config = dict(
    norm_place='pre',
    lr_head=0.00483,
    doc_mask=True,
)
Each number is 128 + 24 x the weight over the matrix's rms, rounded and kept within 0 to 255. Layers, rows and columns count from 0. Numbers have three digits each.

# k: layer 4 attention key, 256x256, rms 0.0469, rows 87-99, columns 0-255
# q: layer 4 attention query, 256x256, rms 0.0504, rows 88-99, columns 0-255
k87:103138130111145109130137122155140110195146134156132140134149131134120086117130124134129082142130132179124119218123143127159126166089134121124128115132066090099117138126123148138112114133134121124119122119120132123140133156110000136129119105133101137158159136150111103083114147135120066122142124143124143142113125117152151135148099138147100134233124129126137151137116102116127139160126129158137129149188120170148101131140114123133111126170131142131138131171137091144144178137127133109127131110134133118116117148112142149124127140121124116109126136109107126123102124119128116133110150140146111129129118139117141000130146138145110188099126149096128118144120118107114141058080099107083097134129128111149111158129152140124088112108151130141146149131141159149124150130138106
q88:102096116125089103124126097101108131095106111139125170076140126134108149110178162190091187129131135104157161157080143133095113122202212099111128137119119144192132118141174145116141147072120115136123138086142122150120178142098137159128103172142147165143116090175105139136126088121172152100106158153181193159149152106142082136135123135128115147134156143126111135141123148129183128112115197109120091148138147131081151147081128172140052119097148149116169133147135170110156148120158073134129082164113148207094164107121098160107127146126104131186121096100158120147146103102097114092141122137111110130156162126085098128113146114118139122116143144127105159106115101084133133143133121131153176111106125139122112130092106144054123158151112128179106110155138123120078123067155162
k88:132126128141120093155169149127129095117092130107082140122118148129115138089104123176108138110159112118174125014087138116098137112198155136182138110117115142183112113186160172084150119141137131095102117085141129107125109105104232153122140135137143183121139154138133125178136102123126183125119134163122120132121095088108122119128143128137127171050143102113164129152138126191111137081124126102157113099071151083117143127135121164132147126131111103101132147117122161103134048138132138082109146099141120122099146117128144125068127157121148160122131161154107142122177122151111125097130113117110167141139141125138162255143138138112067103126106113140121136080178103124146150150147139152131130085130117125141120091087141107153180159124125136136136080114116111098132124103124151
q89:148148131083148121143137086159087121117123111130134140136072135110116100112113098157093120161140116123097128147151167064178146157118160104143086134100111121168104122108172169119129124082156125117129075106166144046144151117078111164163133122142095174142116149165086151121128138164133101144119094114143112116081116130175126102137130140136115119148112116141113118160123114144127111161154098088170148083136163149103113070143144168137150084154136148150125146135126153070107142100191135094108148108130150161108085107104118134118145134080090148125159176103083198173147104125103132105164083106084104117100103156112134109139164134138093124104103149131148152135149097151152161101122112143128160123149122176133169154093140128154135103115109107164120182118100130122141160123171121
k89:136110104148124105125135122162142125166103131156138176148164109136121110087116130128129108154139130166137136207107143141127149154158132121107097149131092105131123142125124106133142095138131184114112134143103107150124121130141055111122150113159113129135157112166166127087085165142105128090137130100091162125179094146146085117168107123141078141170109112130129120154013130135157132144150121169136098153190136174099124136137099139132114132167153130145106138152130137072147118143109120100113107142127100106126124141104157136105116180108121130127135109125140078120134068117142125090146158143148131137116135130117093017105113132125113235080127129095092091121068097063139176060120106096094146158135100128125139124132153117145155098123138164154149138113168141171133122125130120
q90:092139143093123164125095079103106064126152129131096156176126136149092162131165130146135109151119135090169149132139175141169122068109123129134137144192105146130123144104101099109180069128172141152160106107136098157167083102089137096107108109105080136133122105117112190137109120105122152029166123099174170116148096120161128113205088127171120119165106151167133098090111171144137113105160142094131141134156174106110118116098130139130090096081098114145103062179132174165127097117120096117125116162107139154148112142094140140149130113130097157155143178126194130154164058084164119174135160151095189164084124106213122137088134165152113171152152073097090138157124051127127161127102157128161108140095160155119128106112134097104127091119126140206131115106129127138106163156107103
k90:170088109149091151124130141103149132080139148086114122139138152092093158122103135145124140106113129085110127021128109131124113150135139112128143126142177198112153125110142111152135066128155129109131115140126142082098111105132255123105142117169112117129098107150102143175120083152122226110131151099160103139160108137180111134160118111130137146083119124103144108066137147127182135035147153102134143144067126100130144112119112142145137120097168116121125107134144121095136101135134112114148135119110142128131108135140154132107121139155135140145157158150139127106117097134097144140106084109116144091080105065130135255127135110123108129142152117162152136147107124156131174183158123112174085125133163132137123092118138119148188077119095122131124105117100094103112120141089122
q91:150154148123102112132169127155132116104208150144111152141121083132127113096131117191102178131148117124120136137098141128126153126162169124116125102149116141145145148086099151130147128068110102129071111121126138148165153122116100123133114147119129102102169090145088119127124117161104120138100172111134158132141149096148102128153132140097152117132104133136090113090129106134154161146142121108192131119124174187156098085091124172132116079152186051163135139103148141095158132107139136113122123097095147158166146115160093121156146154075105168094141156120102161083162106123145154108160110080101133154145186110111109123156131134116154102101076112106092113136132150110202164121103096107093179134159128135133111145122149155142146113098089140193133142093140110119119133123170106
k91:090120120121146126133146129111101154168101126142127163142133109113122120113105114125106063139102124212111152219134152103134152158113132132149112140130058105120118140125159106088098125121172136132083113131160108105123130129120037142116155156126128162130144115132145159099111161117126097100116110123121151148141106112177133120186079117128109130187123117100136119128064129131149131174116120150132083153200122145104114125122112143127109119145114138119096141133142122112153137119136124121100122107150150156105116156101134133071127167088133115086126147129117115090126094115154144141122152167135085165110119121143122000107164140135131209118110134108131092121142121107101133035119104105099131172160107085145154174109138146178126113173161162157100154110142147141161104118154124
q92:142143088090086104129110082129127128110128139129135079111100141125140136152144158121129144140095104118089098136117148074122091165112167153157126140088142096183191156131146141141099127170096128112129121103138127123144154136145138152092170111110114109127120157135100137123124101124106148160120136108134124137111132089168137118131130135114122120101131116107102136088123154109152124121101147127129136145114132109115095168133147161139180119120138131117131136116155107102092151145154099156164165133137121134100078139117115172117121139142092133140105113124157097142135101122134106174108118182131137115105100149142155159104161139134109127137183151146165128113117155137069088118133125114170142155082112126150155110106121124113148100128119100142141131156167106137114099091115142
k92:112160131118143153118119143099135126107101127124103113133121164138141156122152117136137154126137153077118126054112132145126131086138108141104153123162186146145128105134093120133170095117146141112118111144153116150103120109114201132136135118133133111109152140109145139203131132136112139145140129126120133107147119159105112107097161115127183124046109137129130124139195114149118125096121124078146151118055149113118117127111131126119152143101118106140133118117110170138070089117122121133113140128113110151148148117128104116123129124138143155119142130130139145137171122125139124116127105097088150126130125117125112249170113110099123078175096112136104130130132115186143121183116142168178149111116165136136151080133132143088153135107105108124139084143143133103128127149107133
q93:101132124118166108156106091087115102125169136127113107148168144113135148137175103136121144097146129101129127090147124155135119128087134167149190115140177121134121125168156091131148119120149125144141074135155119165110111129073154136122120114147149112153088099105094174145155097116114137105150163160135137106147133111123131149126164161115148143102121117119175127157138054156167159103117105123158128167113098127095121140072091165112143123097128128128147152109104135117093133135160146071132142143151105134142108181141148121060124156154118148170110148158117125104152081115094182170103119118077135099087094128154127157126125146136119116117134101160167099118136080151073127149130147167151102090106159099122159106112088130133116101125159097161151079120157115115133118111108128
k93:123150132127129114097137123153135121147146123170123101122144187119156133109136113163133125130123123145132125095098135121132113140127119127119155143127113125128123114116122129116133130128146115148099120128120131143120106140121000123122134129132127121124121121109108117105147111167128056116136126121137129165138183079116140145121131102141157137131126144128119123115255078112114121164100128117145155106102135189152122126113125126123135138132153123127130157154137096151134151121137117098152129099150119101179133133116127120126153160102104139126117138140131142141136135129144149156100095114082113137108150126114117021188127153077117087091140125088127130114157124196145134163069127158119099128140144126112119152123138129116090130094130137128193131121128115078140134142130096
q94:113156097118104125144079148116115107132066102121100149143123142117132102133122155092117126138108132123125139140134108103137117094153129110163127139112116127158113141108107127139126121139098166141140136075102107140124154139114140117125118130122088112141138158141143141132127106064131121111140128149144126125104138106092149123121119132144111110169154132166154108138141122110131137102128137114113150118118123106098146128117140133143132119097124145122129122104134174090090111150139112113136121121092116106108170113126120148152133074172102124124149153136135133156154140141128120110120146162119111165121119150174132131136132114138101141109091149134124092102141118145142135099131152133144149141113130143156153157168139147091147090121142105154125164123092143132128089103127124
k94:160136124127114137123149133098128106140125133129145129084129162137150088113112148140137125124127144114141127150117123147129111119173142099096125118122112119081135136141120148148159112162117146095142107140114114120133116158117076154130144118144116141150140106122140100090142127146149135133132148114080111115139104157160144130128131107170082128154123087125105152143168160157106118175129148148106127119138115128119137145116113132141139130155139149132147106144142099131137159132085152103108142138148148162097131151113164149130120111140144098167155114111154133104099096135135128105127115102128126089115120113118120099155104105120120164106135111094119153136118145142146116127099094159154071103168169155089125117108118133145089152092078118087172107144156143117099159130122131
q95:114136121142128127117132152140124124104168142151097104093075148129151122144109130172108164133146147149104115125139106130122115147139136106161148105143115126116142143121112098165150140172121131111121199181120126128144129151085148135153141091172143099136099138157133091146151127154084121175108129123067128106129134100148125126099149062140123129137148073153154148179130121098094147144102108098145147130130143127128162133108136120095158119094113107140133148117145095124182123113147138094103144096103143106093159122142167119126125144129133105086095111138165077082098126129163156070120124133141120101131141127136139106149083121114092112113111109130131108117136122151143135132122147144088139091127111125148107136168137109154128102074122099146154105122125141105134110174163125
k95:141139123116151127159123115120151125173084123154133128104124138100137110096114111097121083127141130172127124195129151097137142150126118145129130141123113097096129139124089154127122161127095142147115114134097123170138149159121000124123122151101157134125162123121124128059136143134140036131132133126123117159126152122105155123163141147137110108185131138128112143117148118147151124183136122148105121135163123168108127115128111115112090149136103155132134128126142133129147179120159119138130137135148110121136109133101117141140156124115112090152117116137117151117137154126134117154131118150120068140104147135108123000132128110110138148082113106099136128108158137134130101093090125144104133133152120112108109183096144142128093145135116146117122182120134142129128123125118111
q96:164102084136112160180098131128171145098104138120124113109131148118135123119105156098137146154116096133134128118107085163160046182172163134097123099146132137098141076112088148147101087130127127080139173119105138124172179124164120120060131098104153087151143133157118147132137126095153129142074161136111112117098107087165137158160163099111147126115180111123050109115145227173137151138084184093056115122093126105148163135106104158166141136124093164151156136085125165111141130117158134170151142138154119094077147118133123131145128103198144082113156114137138083095121098115126127115119099172153129146069135115142112129149166138128179121164169147115144173090143145150135096129127151113159097082146134154149117130156195113120132151064072119122143099150098078129130139144158119
k96:163145113137132137147114133109142083148091098131147130130118119158142093136144145118131060121134170134134136169116103096108132103136098108080128139138106123101150163113086133143130163167135144128122118137086128111151118151138000144154110150112097125120132114132140118122128151139125039119106114155137129111158157167119157148115086111156116125184125111148144126122188151129118114214113154119112144122125152144103118098110147115137112134108113143143161099121132163181095171134114124130116126107098156164083151131106131108183156149178128091132129156161116169107133146148155098145122121157126104101144124129160142017141157101110120114098094078056130139152191141188120133082082155167096115115147150124126114145128103148175105151071112104119105134139116131121086107098155126
q97:122127112136149147080101114063155098121173114126137143112158108148169105113077108151157152121116114116136154152082136130120147133106148165144115129117136117142110153127148118157121146124147125156140123118124154119135147159116122140151121149070167080136131206132112144129111120123059152138156116107129139113075166095145123105106122116091155106145114091154160159095120096157121134112142099141088116164120145122163139160116110135147171101190118120077148112116175113136111133138108132114163051119134122057128097110119099174117134121086137137128165092096157161165099132123114108130084160135131163128095092126106114118114146116151110145114098176151134142153085107142129071125124121102108105114126115114135112134149134115130155098180141120118125143166135130158158145113160128
k97:123134114109118126124136116152110095098140149094101111145118132136111152179119119151115158129149153117117099055155126125111125102123132147128136113112174138139123124154136143126124121135120129102123111132122108123117090112109255126148149134121128141123059121130124083136139121157123169153112126142106139106174114136144128128125129139109130120059099141125139109128095102115140110086163140154127116117123093105113120140139148118117106117102158120151105129138103148107117102110119147141102131147136147166143121154133133134113116115155164141138104110129134112147128123108113128123162144122138119139160137131111116255092099140133132124174129160167142109131082124064116171159166124153159143149106159106120162134123107126097159122156168129106109099133195166149134109128090155
q98:153137120140086131095105125158088128093126155129105092096146134121113157124135178132140143104134123098162117123126161120133132109128140126121122093148168139144174134119164115139122139126079126120162091177149154151168139134084131126138118117109150108104127208134093111118135124129136105145085127170156150139116114098111204112126110159132118122134120135107117118101110134102125114134141117118158133116133125147139090117079134119093157139105172159147125109186158120180093149123099135160149143130112146131185147152122089131124126111160107141088145070113134122173097135139121130151115145111123128110125073138122125140127125147142124133140167139132141103115106128142162105139119129133159127165107145138135116146092140113057097107089153129141156133116139113121149160130094086
k98:112147131125138136107149136115129149109140136114125083158117137084153140161140112163143132120133131065107098074132122133121146123122094144169153136119141165142120141146129122141172133123127149152120155143157109092096103107127212111118137129120140131139095111119123144140090154115088111135163099124102117115105097162112133151108133110075129135093164157156166140130155138099134161062124125097133181167099115083163096131166135130117185169144111108102135141143122140156109115116152117153152129114121098125159104156152122150148129128128141149137152139149139125143131134104143095123128150140156129076101104113129142227117093122131139128145129118135120109154089107173105153129164085121157153153073143118118135032129136172109141144160138113126146082130115158134137098119084117
q99:071123088118165154110125088101141107092118127122126084131162154135136150163156104156097137107107112154103154156074100112109153121137143147151118146129108140104160192164118150099151162104122114094091103084161092090135098128097136188124199147105144086091146123109144095121140130114115141125195110128153136139160133088110162121112106125103110071123149075086143099114118119108131169106106139136095112150142106124129113128123119110119152144120120086126105107141085143105082144139104103128146128097079121157125100151141103148161115131136126128138111154131101094140157115178120135143122150139107154184119163155107137135104086134146132167185174118137133105078115105141089127121149129122135132136159145099124166147147101143104132120161112147150138104160110160167180118119138121
k99:122151115125106136105146131094107128088152170067122119108105131141118155112144122142125168114133118074134119057124131139122106116155134138127151124165133134163156098158127115115132103143122127127106115135163119128124112116118255142126138129130143109125131121124133147180104107163124184147152148134121098116114101135144110101134151121109151119046096126168138120135082130131151067082138134119134126129126132120106119149133121135103132091104155116109130118133131161148128115131099131147139135151129124148127125122128139147094121112123131163131082138127155127134158131104098125113099114148127147147117136124111123255118155147171130142150111144156133123138072119139142103170137111144147145142081127139154118091128126134125179131130108138131105091134173121135119135117131152